Weights of a small GPT-style language model, trained from scratch on English Wikipedia: vocabulary 2048.
Each number is 500 + 25 x the weight over the matrix's rms, rounded and kept within 0 to 999. Layers, rows and columns count from 0. Numbers have three digits each.

# layer 6 MLP up, 640x160, rms 0.209, rows 585-639, columns 0-159
495497529528488535469511508477488505492475492473475501524508476502536490524502505485521520516517491446504513492523517470528514506495479524511509496484515491507493488500510509499532514519500508518472501493514521515539445499451461483476492516505514472482485486514509490517494501521522505490483460485502512491496486512489490501464512529481516477479469517527471489501547524464499503509498505496499497487489516469516538503481456489517498529477523475461505501549529513460459539511514502
546489511471481503504474510489534494500486497508492540460497530464515536502477495528437485541510523485457483503472496480503445501536528496494515486503550462471490488470465492507498464485468552458503492481487507450525537434581531513512546498455498507502541512508493498493529489476511476503480522501535480506440538466505482564498442517556507472488455500484480514497492544513504488465547493523518469467523474523531498545482484492500422465539479507484449508513502509434475511498513521
500439526528515537544496450463494485527509447478463487472515537462499503517497525485509465500498540521507496491519529479518487504496511528508471516462503513491510529518467496510515533477477503464492508477486534515519493500487509530488532450521565580506519534503521486495494537531524463497495515479506442517519461486506513543527521512473478492446531516504510499478464548519510476504511486506482527475526521499485529539504512461510531525493452513495465472472458506540481454497476511
525514515519430503466502520526515484465501521488483493434489484504495500520455536490554490486533486487456524508517550565521499436507554518531516499490466550522516461487546476461507476502476529497538499520483488465507531509521567461521512430539509513494505484538493497497496483480487535504492492451488492488474488497461562548437509483488525509513464500508452455545538525538519513462524515520493469497531512514478482513503567498500512452507485476483495466493544492518493492502540489
445538545490492534515537496464514518491520490448518463474520476493465522489494474510494553495489521450527474496482452533467484511487521490489508533504543549505478484491480476488574508490517541479495560497490478444540501502533488479510508478500526502488479513467538517502509482508548491467496466464494548503536516509481500492483532475515509477492527511493473496510478458467533510483507546492530523490518520450499540494470502495532493528501478493490508509477472492453534539477497515
543535467483496515468479542477519484489529476501493503505513526454498473502504530509471496511496456452538533543477450512468487503471497481494484477475502459483462511514520523503487491502483488493499500447533511490462475462521468526503495498478493482534515454508476541482520502480500509476527495515534497483487466497507468520499493499522539475500521514541496452440519519513477512498522494511475485510497475507584499473534525511521474490505497496478467518509516498494493486490493497
486466458520490484519507480508532512503507531433536519525482462535465509500524471506468467508491482524455517481507522483498493490545494509499469496492531492519513517455462486491495526568497507521493504461502512491462455502477517504500498510498542492497539496535500511494482488537497525500467475523509490470546467512511521481525488506484503483515509497500480465496511492525524506530507498509504427502516492521526523521515491497480508470501508488516487478509496510479536479520487497
470545492484459479561492491440473452518502499517478524477492492498523488484504545526456582506517510477469496518551506526446513483488516491484508502501470487496502481433534536528503481510493557486530525489482504473514469544491543476501519498447452487475475476515475509481454503524468507482477497488484492520519493508504494527552495464523507447484543499479444504498520534495517528516478501535519462474495485489501519476526515506553536485450478517527476495508504502470515494482501506
520510539496545487480509504490500510523507486553519491521494534494516514506552524478524519500481545527502484506532545530557496497487487508517488529495467519455494537476535503545472527461476459545510495497510478478525513504546481485505513517525476507472491491441520519469458486488503474517516499453504509465518522453517499516522518492475509491464533455512454457509481472510503479505530507518500500467550512536501515520493537482496486494472502529483568467519508503485477518454473523
519430532520458483458480466507513516509468504483515489506514480515485491481502503532519551503510492511535500547489482468482503512492555459480492577493468481506500507464543494479514506480524518493477514450514503464512474521503490507478489565500481529449482477498529531537525502538506485495497503455504500532476464511512466521524551452490534427550525495430507475535482445481532473514453526500532519513519538479517523476504490499503474537505481509522522485460495503501481480493538509
479510443518531504478512463521486495446517510499500487502549487481507498485485494463472530457489466498469471474528500553470460546503515499521539463496470493516505549438545538510482500507530498488449537497528467494508529471526450525522533509459521510479577522532479507488498493473536532527511532517500499492475495506470430477551499559468517502525511511571459538507507518501494504476515487510502513452490481467515503492487510461469510489497484526495528525474487510487543565474486560
502562473531481490468543510521499496480437491495506507525562470528504515517492563504500514490484524482501499524490467466480498493512508477491463505492515448532496525490490508496503554490517549532505510452510420512488486503487529507482481512510548503517476511507523459484496498511473525435508469493495545484511485493501474549537512476503555467510472514513450484479481539507457505525511491467486491477518531476504473515515513470491471459531523474501474505511521491491512514560517556
530481509485525490543546484496494498502483511494499523520486482516528511512468487495513474484487482527499534478517498525461516534508518465563526489454531469505528476469490503486495510508502508470507480455471468489533498535492504520501475496497494471541493490490500515504495521545509478472508514512483450499489481485507503466492454535473515498513530486482530485494517517520496521515466510478475475487476491504520529513494500511450516474488475531497494473464495496505506508543526522
439531511491508487518521492499506496491536487481532494491539473483509527465517520474489521527511476487502485485463472477526514505530508492497475517512450496504488506460527501497520466572490498491481562476467430501474485515499499471480503461538478523513492493561519489527491488528508496522508504446460555494489533499491510509476495528483470581484526482506521534505494509547510476505495469529458501499480524501530543512456499535470491542500519532462502497435535461543527500509506481
520506540506521501516524480463495489542519492487498488525515480487481450515492505491535478509491470478483503515506512492471507574484479508501496520487511512464498506476516515516496445495529501478513476515499494500505476502482524476473513531462516501535500549526492512517520486480510456499522518505512541474502499512508456544475502496464498463502464462487512475529474457481480493484461487494489484506500484469444521516491558507480449514511463505461509471493498522477516522500459487
510490459497498542502529493456495504472486471499521478524531501546520521537481496473518500502483505480471489496534496539497520510533501537502484501460520470509480513482525496506517456510466467503446483503490511516554474499499524490518486500509466514495501494502516472491500515506499520527547497503465518484486540509512492492499529510483485475526479462493557506495480508508523537517502480482499518513501490522503513503492489459483463499493499514499527509531496511514475524512508509
473492504511497477526474448491491531494509494494503467471482516483518526528568495518540508496519492480496490502527566498498527466528516496510493539457544514497493498514522508517505494466452519485505497525490522506560538497483503506498491520510494482515536495503477492477486489499454501522507496477518538500505502481466487522527491448458497501483473463517515506501459500502521509486511500539482485497504465507515467516503490484482493521481477458468499547499519476509496494500471503
520506530482455471504469511482493553478487468487464465529494536504497517530505498534492518514522514503487494502529478504531489495551531449529489493505514570512523503508464481551526449492469518496475451491518505511500478520530488472496518501487491517484499543485489497533515489515476512483468481544497487526467541478518512464518489526501482492496527531511510517531487497545500490507498490487517447504513503482483482454456459494488531483533454488478509494519469531496485445530482513
512560495484497515472506499488473514476525505501464477470506500469545512501489460454435495478498466498536501540490516521551513470467500484498494526461471497511518465487510505507530516496506481491495499478475513477495521474520483520505470528547505532548527513479537470500495467506494513492525514505476509492492511489498499504475489496467509476481474488483527509486522518491475504509520509494504493510501501516520495500458516511518496506504499486483499477470502480503495502510514495
512511489498479528534534463476532502494493482498528501524489511524500519527490511530490507508496506503440556509427471525499507490496490508523513513529525526500503499502520479479464527532482489497501482515520516467543531495483472478472512523511528516507479487488520490497493486527504487486544522480522505460508509493482506534499497488538498501545525523485501451518534491497556533466510493457478513508525495515503504494559448495511493506517515505506476546499487503513485512535460536
539503499472416504475492476523533505473542520543500457530492501536497498520505478491513497519529508498495549495477543549509472473532467493526451500504523512513500486457510491498481487503481484500476512489511454459559502536491481448495523503498566527524473526466436516488475506475534495473548512535500503466456516462522506482488529528499462492510532505506406483526470504484471496490464453480504496511514502463497498450493502532496496522501520511507522537497499445522494500454470501
509537536507527519525493488495531473454512494534496517559510496520461523467496492509502545529508467490490490517497456489508527475518504529467471445500484445538444472510529511504495495463472461479500548497491505474540472484476521498510510475517489536463493496495496491485534517478508465496511473493520532494504480487511492542475448480516482530497487495475482479511465517538501469502494470491523483527525490512461489495503504490471547523492524525475514509507512463543512515500465448
554524490499505496493457491489487496505489506444462509538498503451525508502540501536537501525514461483518501463520499512564477480516529496501505500503524522548492489469500491498525502532486539502509510483481475507452470497502491455505527493496515453482567514504506508561502464517478520482517517510490506501520482493500521496489479516477504523508509535483488490512496487487501511473495509464518532533463446488469463482528511486489504490509476509491537450506456488531478505454475530
561551472534508486492505561521509483549449499489477517520497517480505513541514469512514539478489496492462488475501502461467492493436473483483534455532514511497471529476493553503427483456420520466505520506434485425472496529488463503483528518504505473543531504516534495493528499551521513488540512462507486532442478489531473444515509483517567470492493514498551475527490532483491561512514465433486510569477503486495531526482485441531517528514539493498511518493477565453492490488523562
529538495473492482495532485509435509475492455508503527465503529480483472485467492528487511519482513547474492565456496468539495503539471547521469510461492495464536527507467514516484492514506464507504512464522529515537496527487470498506501468542519519503528482529520498446505496447513488508445528507487515481520540509527516515488514535470499461483465504487541523477506507478534490489512501484489470485513468480514481505503517470496501477511480511513484490505478525463504512524505477
461504534456532517495576516460504481518496520512510505542509513518472515524538502456478503510507458571496503502507496527527488471494486488469471485497506538461487520488487485488473468509514533512464517504506517494486484524473495508541531466483509468492490499482498517505502502504504522537540515461490475519506503510442487473481478518502463496461514496495515459473502469504525506503487431515509459524529539491460511500467493462523519503487521533464546464497485448463456485497506471
503477495506491473484492487478517519458510515527510473516474528490500507514473503524523499480474505522504494471503506536491509464535521521468503526510501473479524516482495513535527479495494505472442478499506480521526465476502480514489491493509525496518543432475484493549475480478508531465537496491518479574432503509518477482470488469557475454502527506534514463508491508549549482545488478505483519526519516467477494526464493467502503476514519484487465520469489486537494481526501495
500529499510539505520525496518523485502511448527500454487492503525539469489489481547563482527527506467476512487501491530527511532512550491503519467513481485524524522474491486510427519486513546510477523542525490502531497524498482469494497452456521505510489549493516490453478474514500518515509452489464502449451468543495452492529451511495481513492506495504467510474506490495494477500512516471497490533469489511512481496474522518500460496515498466443513534518464542513478509511474490
486485476484484496479501490469537462493479512508450509502489498497504508555475480503534543541525470480516463482502502513498498389428496454493481472498492447516504522508497542510551523452492504470523538470504542510526508495551516524508490480485478512490525526496502509524449499509451508560502475500551505495488523527479535519493481485470506506537510498499494486502443508492522554480536507496510536541477548498473465491518510500436515511491508465486519494505494500496482510450474503
523527474498503525501504468432540406508507453550526533483483512529505491511485549495496523520462481496498520493547488500495535518505537501494461495516482494528426471521508533485479530489471522509493524542461498525460531563471582543500438499489500508526507543534511530519487429489522502518508471469483536512469530540542498467527501479482481442504490490491446493515490540485500493504453446496520484493468503545491487541514545527567493494506518510491504480505474524513482503488501493
513505512470456506485534518512540530506496530518488528509496486499521527522518479490503479505461498517537517524547471497518521486468506496496508514516530499490493533494486514545517492486498511507540470527510518459466521491509474488529506518491510478477483469482458489496481511467519456516492456465504521499507508502477479490466488485558493502496535500461517460523515474477528559500457488511512477487495515484549477514463482482457479502488492516513490472489505498493483480492470479
514507535465502499497546471493499524486518488495458502506482503493504496458507448489467461468516534494539483535511499474533481564485509475468508507508470480486532504518500507449513490510496537490477462480479491499506530550472496462492512462479534506480487518546483517502510486522477510502498477456518500552450450476521504519508532503470476521527503508478498518541488501519517561489443507503514512518513478537499535538493507501504489507486509489511523536490503546465536466494489488
515537532472470523524494512486503526464509509518524524518476525498536540507507493467517498468517511488456498476493506521553489451502526491497499509478488502478467528507504490516531417517555508491512524532460540468509492455477479493508460460498523523449572510488495491487486479513468468524533500456473513474475490503535497531483492508523488541485456500461447488537479495531560474482467498509565511550483517510515522505451493518525527486455558546548486479518498501508506489480543499
555539526533489534496549486494507517487492513465510504511534524477509511508515495512527498499477483479529524522534488529496493496500522522518512474461516508495511502509503486519502487472501499514485498509482500473501476529481499530509489546495503503521520494542494505528502516530485468477498544515472507462535516453528523490480496531485459476498513465507500485515473488505492504493515519463504491517448487525490466507493487508507479484503505498474455470516513482498552477476495526
528485497469460490499489523433506497492557533498486487514516505530534504493542474493488553514499502497465464501467534494507512526469489503504483499476482507541514575476506484522476507523526515517494493458546557456551549525494490519507504546503479506495471514486492507508471469482455506541474513514543499497438469490536516527510525585483485503493482505462499514521485511465511531497512484453517475502462503484464505501476579471517500507500467516454528478472521475522532498493495485
487525430462518523511551556468513487489473515487468526495507492474452488483505514511488511512523508495506470480490499504505549527527488492529551493488526453467476516496468478515512490511551468520522492491483479482513531488516485507555514478443544507494472521465491466525508501451522515503488510458496503499486540554492488541456506454490514501528510475538541486532486483546523496501512485511486493514425526458487494526460569513494482511541488552499521491470484504472503515506506509
543538462540496519523559441450548479503473490535479532506525491528471502470497522528530522496476525530508516506504506532434518505542486454473479488513494504503510516501472473544464501506505498488519471488482508454476525543426479473492489527498520526512526505516501474515485462484498477533492501456514446519497455491510516504489487500479483518527476484493490498555524558492480498494469512497537513498452492525501472486503494508535499498509478473446516514495492495490537525511511486
550537524466489481539511511468519561540502542489489520519549492528507495479565447513510531499486564510504489518519514504479515528505489507475501490457487493496511441481493487492536500544482518494534473509531511529548493510496477501490514535471496531517468534465475462489443475460511457516487502503513487508439448497527490522530510505485483486490477528483508465500519498511481474469527486544452516486526494480512564521491522512520540518480472513482515526456520509486464510507506515
549517500529502517520428474533518492513521487471489533464525535494511497496443515453527504473524501499496532474550475519500480537501492519533507533481515555476506505484551513487491494489493512533478516476547465503468473492515474529480534457540477514458508495474480562541490475488495537485539509497476540529477505487526530521509456457488521490495524483532520516493461473507497503506487491491519465467523520486487487504457497482504510507470548447496494488528488480471513511455488497
538510517499530543556536444472533514470491496515481533522514498509464493477481508485528496520510474553540542492494458513512527490527473545503484505472490541468489455529508491500497462469492513496493531529487463490421539535443537497550517489466481532432477489469462503504531489506498460512462474503505493539512544495559493547498436503488473496465466518505519503499486454473495473492490491486511441492483490485524529504545499487509514495520510506474501524495508504506499426540485539
483503491526488527499499532489524516491511563506511565473530478508546494556505472499493476510488469491549530504493498456484519524537486522521533505486481504478504470523507523471461518490512491496467446522483484521461524524509514503486553544488445465483443556473497481483468494502433513509523525482500478497492504518516468500514480489466519486512482489504466551535506503502508464542491492494493491483541494472504475536526471442491515534484484507477538518488472517493526508486480480
501526460550489506522525563497494496470541467485514515505504483516452494505451485551506486472457484564490477519510439502532495487496494497556489504525557512471477507497437505504491494489475508466500432531541464470498503494487466461530487455512507511496496534453520510514497480467524491525488523509477537559476513489511448505558487505500492483509517539518487442493493558509509458485461494518440485505568525453505478522459541477486491474519520510492541470479475506480518503508511488
496573528497483511498483497442452531467487528477449540509501507490520432477513476502487507471488518507515469513460436515516509487525503507471476506538502481500514478471480525524512492449506514525465482483504483520532509518524506511534506522492495519528468517531474516524492493485522483499560510508543522494501515489507508498490492480529499468466476494486465505498514505496513438476504482475483446525489476489430510528523507502526485435503525493467470523503496465559507496521512484
506512523496518466532493484497491528518479497471474520513521520566482529492495501486533467502457507512537509503499486505461464465493532503484507462520471469519494501480512521513535518450483521526469512500483504524511550527520523508516491555450455491517492521493470565488446500475500498510507459489492510488473495500573465470518471478455509512485491498464459520464499500481510461473551471488541449503479514507536484509480466510504514483489508452499546514471484492476500510505506526
494545497470461529487497498518530499494524495483504499475496498469465539474509474522529494557513499449523507486546490492494499488491488533527490520501538492488493512485504495525503513495507562512491514494487490486503463480492485464461484497477477488492488474495522501513451479499496484504561498465456483516500485477486505509531503454521552490540484511499522528470551510500490509495500494519431484483498494488510529526489463485484469481513484463473504498498471480497498452519471513
486473492484493496515525512512523511492520511518441488514507517547540445504508520500459475453467499506516465516517478536491523489489491535502518477500519503518504471475504498524508483526511490469507500482520497456484497514509454517501543536496513504526520489505540458498471542502499502517547528461536528492466490539459482499494510486516468546509454471486476490497507527509498487508506530492495531483489494464512483518490515520491435500516499470496525494495477465518486510504501506
479497481512521527474474466439494500519521481498527499497489552435439558472538496499487482526488479495485480480492492475522494518475486511510498491506483474478497524513502482484501518490518505506435521524568462478528518508490514538496450489485461480487512509516525476519485526522529541493516509491508480479480492504521476514500480508521504498467493492516508497466499497432492508479485481510454485474534567480537571484494490515474532517507483526480520468475522488519492543463528528
482518507506470450517514519443496539477481526481474471497504482543453482529501525545571504461462489522504511495512518504526515491484498518533525475451492424503496520445517507489464487504478466526518529518512542538476521554473504537499476517481478513479494544491538503506506521471499511504473494467485514508529523525527469497516509488531526450456505505548511446490500502484512471523491503463498489484519506489500474510506493509538541517436498524496548487508529492501526508482479507
529513528480519525505470501503471484495508521522483508476489500524533490519531466524505557509532504505460522501518503543458502501477533417512502517509490500478530514497515514512504501453547494497495556494470464470512461488497477481531485459516487523502500511508481478516524510484526506439483491497491516499468513501503492532494531472512503496495517468515472508522540458511494474475461480451520502504514488481466513485520481471552484469460512499490503497540484554541501534499502499
510492461469471508506503510535498480507538511476516469498514521505520504493480498497501458502467511510490525480500482496484520507516488506485512492466482447548516442471500521491471536524553522511484484473513497466531542523462497498518492502502523515469539482500498487489450534520496506492493488501500506498492470490468498529536484488500489503494534518502535516482490515527529499504545513515486518509492496496456504480450491517481504476525471504503543436471544540483521528519494459
540493553475515516524493471496521474534500527541491502496508510507508497499505488502533506516486486488451525497457493512494510501497479478507476520507489453477493471495476432524445578542498531474516518479475492523427475485488500489471490526530463492463498533562506480533523495537471512503511463473482505467501500530510463464477494522543509500487478445486506504541480479509501475484513479512476470496514512508498528547475458513505524469510489454504541525506538489518498450481508489
562578512488485497462517520430513517487467476490532527503518474471479489506465504528543531480499496534465508491581432478491531496465468481540492518477546498546487496524494465496507485483514497474486493460499493540512477501530508468482491494506512498521473513521524519448525553557520479509487466500475482477521497487509466517497484481525436529452479502544493495505472515505557516482522479493485513543518529489480488467487562489481525482567567524510525499517482536493502497498515463
484557480538497479513503473486502529492531504431467530509523503502514488522525484537525494521518496454508490493553472557535485521492497539492488547487551485469507515480505498494472526508518481506474491475531547550483491508491536501521501509500527476543490508538530464477494482477499445468511524511478495507542534521518449477521494512485459518435517466542464524488417492526511539472467507489453492557507513511501548448489515482516488520524499518495488511499493520491480517501535532
517483469514497482525520500512483509477515488538528527503533489500574469514462467485491469503480521500484507505457517492475462541476489491484478508538470489526525533482529484524509473490501473474482549523522525506491500504477482539510437538515452480504484570454517534502494473539484525509484501478495464469518483506490519477531462486482506507435523496493498486550498519511525462486481497490515535535496544511515516495501508488478487448491519487524512548515475491510479491466501523
484499509490483492511451521527482510531523499473504495537477573519522496477477477475514509514514454482468518497517498500529510491497506525550543537470512512472514516500524485467499487458494479524535481486516560503552461510499536488478497500501556483467510506492513482529507463436490508500491509484523460514482504504517510506501519493457480530504473481522490480462522484489503517509538508473473478503484483511478497479499520459468499485518485489494466518475508470509445512501502476